From a checkpoint of a small transformer trained on Wikipedia: width 160, MLP 640 SwiGLU.
Each number is 500 + 25 x the weight over its row's rms, rounded and kept within 0 to 999. Layers, rows and columns count from 0. Numbers have three digits each. The size before them is the row's rms in percent of the matrix's.

# layer 6 attention output, 160x160, rms 0.119, rows 41-75, columns 80-159
104:506532494511529460516483523522500494521537488461487502528547475503498543502510460480515538501516505511478500467466487477540509492526515484481525462497479490508498443534525473530467482487473494506519524523524533466530504485492510472490508524
093:513448478488506488453480479487517469486522496492509487567468488484549475492504479478483543503540536507501492503505499508503458508515505506496515519498530513489486508475513487503484475532471509512501510495507501477520493491466461486517524494
099:529505500551483483500506511472489521493473510520503510509514497479498522496500491434522488485484507530475524532491542559510465496473506453475497520517509540530517461456533477523518521477511472506509535492519495493480504490536524507522490512
098:503522497443515530478496515478487508559499477487543485486535471492483488498459493495519511454506506504495512499512488532524503501494455490505522470521508442476526474555500504524489454494491532466539516486480502505536500502525506554520491533
095:511490500484510467507478510478484499503487491500505515502501497529506483504464554484497476497500487510464455467481508460504488493494537483521463474488483447506455529476504488482509508521511485524519537508493523532484545529520487514481512474
101:492526507486527479494479505488464474437511519502496500492475503482484491488550454497499489491515506507506509509493494505538476455485481511476514534505480552520516440480532498497531480476515540486477512499493469520458466519502481494492486476
098:501507516482523463496506507525503530492464485474451473530490462492490495528481512486522491522515453489459441511501518501514497495480500494509517535500495517516531512507495517486481457505511491496537550492510475490515513475517449476444492493
125:472520495497516501493502500454476540505511466515488507533532496518505478549513516475483507498510516485501485522512476515469497529491494514504506458539493493530489488476447521516471515465434516491498512474503527520512522510508505468516493549
108:497495497544486481525492465501499448504503461521466459485498502516510503504519515484501477515500551521532443496495476465457517487555511525493446475505480542500499521510475495498501500476510493526476469553511482489482516540525534535492485531
106:469468503512488530467491530526486512484517508454486529521492498517484496574562511512533480500501500549541482465478527493519480471499472502464535525506473523508510491513503461523500515485526480482497519508504498491505481451492482496511510491
096:518485489497489519496473487530535501465511498563535480483472496500563456515479503469491492472452554553488486491525507520510492532496480488500511488504514516530485484524513495474497490535511483482507470511554505500498531484473503473489469443
093:465477488522510510496534521495490460515548477472505481494484539537495516494460492518505481520448483491490474490500486482494490507516472515515475466481544579458487489497430512489506468489536513514497500514517470534484527517495521508467485536
101:496470513506517551510511481468511509486490453502451487488489510492469472527480515523517505467515532482494531519501477502502493466483494510495480499501491489517465500473446542491444538552494495491480497510503507481500501543504513478438486543
107:502520486550480476494498498488476499459445490525502556528519499474517561507490522508482520497477522483516536490488517513523523519456505534492498511513515521496520478502528508484502504470528468514503509512506502492523520465526503498452466525
098:501506527475526497495485476484508501489461504483505486452528480480498532466507495471505469501533517522500539501513489533466505515507513504496491503562464504548538467521509495500496507509504483508501485541498490551519483507491495514483504479
107:513488534504501483510462540503488494518429474514500488504472511489500527524472524525482506512507467489493496483500514491483525474487521473480530519497521431534501536484532495484500530535514524483521499476516480504532454467494509508443477471
093:530457548510500505495524509518516506466472501506524470511488495527477519519506516541497495486470503496525501522518504493527547530490521493492468523537494476487517490487473464488501482487461487505497489499503504484526487491505494499517505505
104:477501493493529524527463514517505503502505514495510477494554518486516509524515506497490510526500505480471557497538485471464550497506500468513483477530504494500489509488506535476458493469492473500503523490439559552526489525451522537479495487
100:497511496471496473511525536461511526489480496541531500510473491508455516488510449492515498491445531494468508469491511469533491473505536503495512503452515495504495523539559489539526458526518526533449488508487496536515516467511511473523459507
103:480491508520472497464516449490525502482512500505494498464506475527501483504460551473518511505446482521473490493459514546527521515538518544512536492521502545490507490541529520506513495466469501508538524479528500521533460483466477484543513485
110:502520461474492482497505487446478517520535507517496457514487478475495497467510495502524485476499498487506483511474460454513536488520525506486484494501506506506503494488527535521534501517494516515471509464507512501473473524492507520499540508
108:496485518492469500484489559494507473504476496490456498520483508489519503480529456474492498458482498511522516514503510480482467525503504481531538485489526548489508468468523478495581447466509524493522517503537525481515504479526499468491465508
095:474489530495477512473525494478511477485510508474505485488512472471494526475501508477523504489504512521510523481489470526494509506536560497486546463491518436472526534508500492508491475499535496504494481515478517544536495510517513463478492459
103:522463516487478508517508492473492518497483526500481505531534496495483512479489520512524517517489441469492466477529504517483491510461487484534498496529502481490515516473527526492483529520464486488548491481445513441451495470464473493513556528
109:504516482445497460502530483508516516526533521488486520489473466481511511508471507488517495492523478540461538523498520503481509497487465487505504498508518507487491465539553517492485462482456481496473522495497506471476501454491526454492539521
159:481528503501500479508469492433483501497493438491453487484531491503478456500583504508533477504511522486482512531512477512506536528488461500502470510551507504491478488484493497540452521533504507484443521509477546496475528508543493509470492533
096:549508520515501502472523549532485483515507506526472519488491478528478508498500519478481483515542522510509480536498482550508511505484493488516487478545537491506522523498499505496496495453520496481473439481497505511514497484507469498510505554
099:493484451524509523510510468459466488515465540464502504488474501498525487506467526514494489493486477480505506533531524473461523511544477499514453459523508506524519490510531520524505512502510510533510537498542472514520496488530509518490466463
098:473505543500509459511492524488498541519491484486469510498506466500473509537483454482532549513466470482514491531499499506503508503499476473511479539506521483509479527474499503499486481525522512499474536518543507512490495531496486498489488486
100:461491478508531506529474500458429486467458551508508479475499538512516461516489477515477486495475510501542438493490506512485505477526506488508485491459478466534522549459502510509494513488456492505529513464490514489504539432527514518485520470
098:482529521485477503489477512500472502479503519526499490502508528533453536504481481491498470492490518475505527504528476469499502511482503482493495525509466461467482489540490507483478478539501517503490495511497461488491505535521513513453519478
103:516510501490527471490494525499482495525494515484503474478505486464489534473458473425432510539513490515500472508473459473496537508508491493484501474527479540461523527516515505516523464524459479479519528479515522484502528519499515510508521512
105:477499487516507484518504489525536535497509497515545560520524507539523514521503472523490497525527532472498500476486483480470491538532501467483499487510472473472529494491476501538501492482483515531483543496477550512478503523495517540512537530
108:467513518490476519486479479524494516506523482479500492497523505503465510555520508501488473484494506485530492493498500465512512496495502513507509507492524484497495480523511494514500490507514536535485470499500513511506503529555450468498507452
095:505513487494503494464494566501530493496496540496494477516479446484483478529498501464488529483551474500519510459509490445456526498538519484505498513501457456500536509505532498497491500516486509545474520481477488542475498475463495499493506496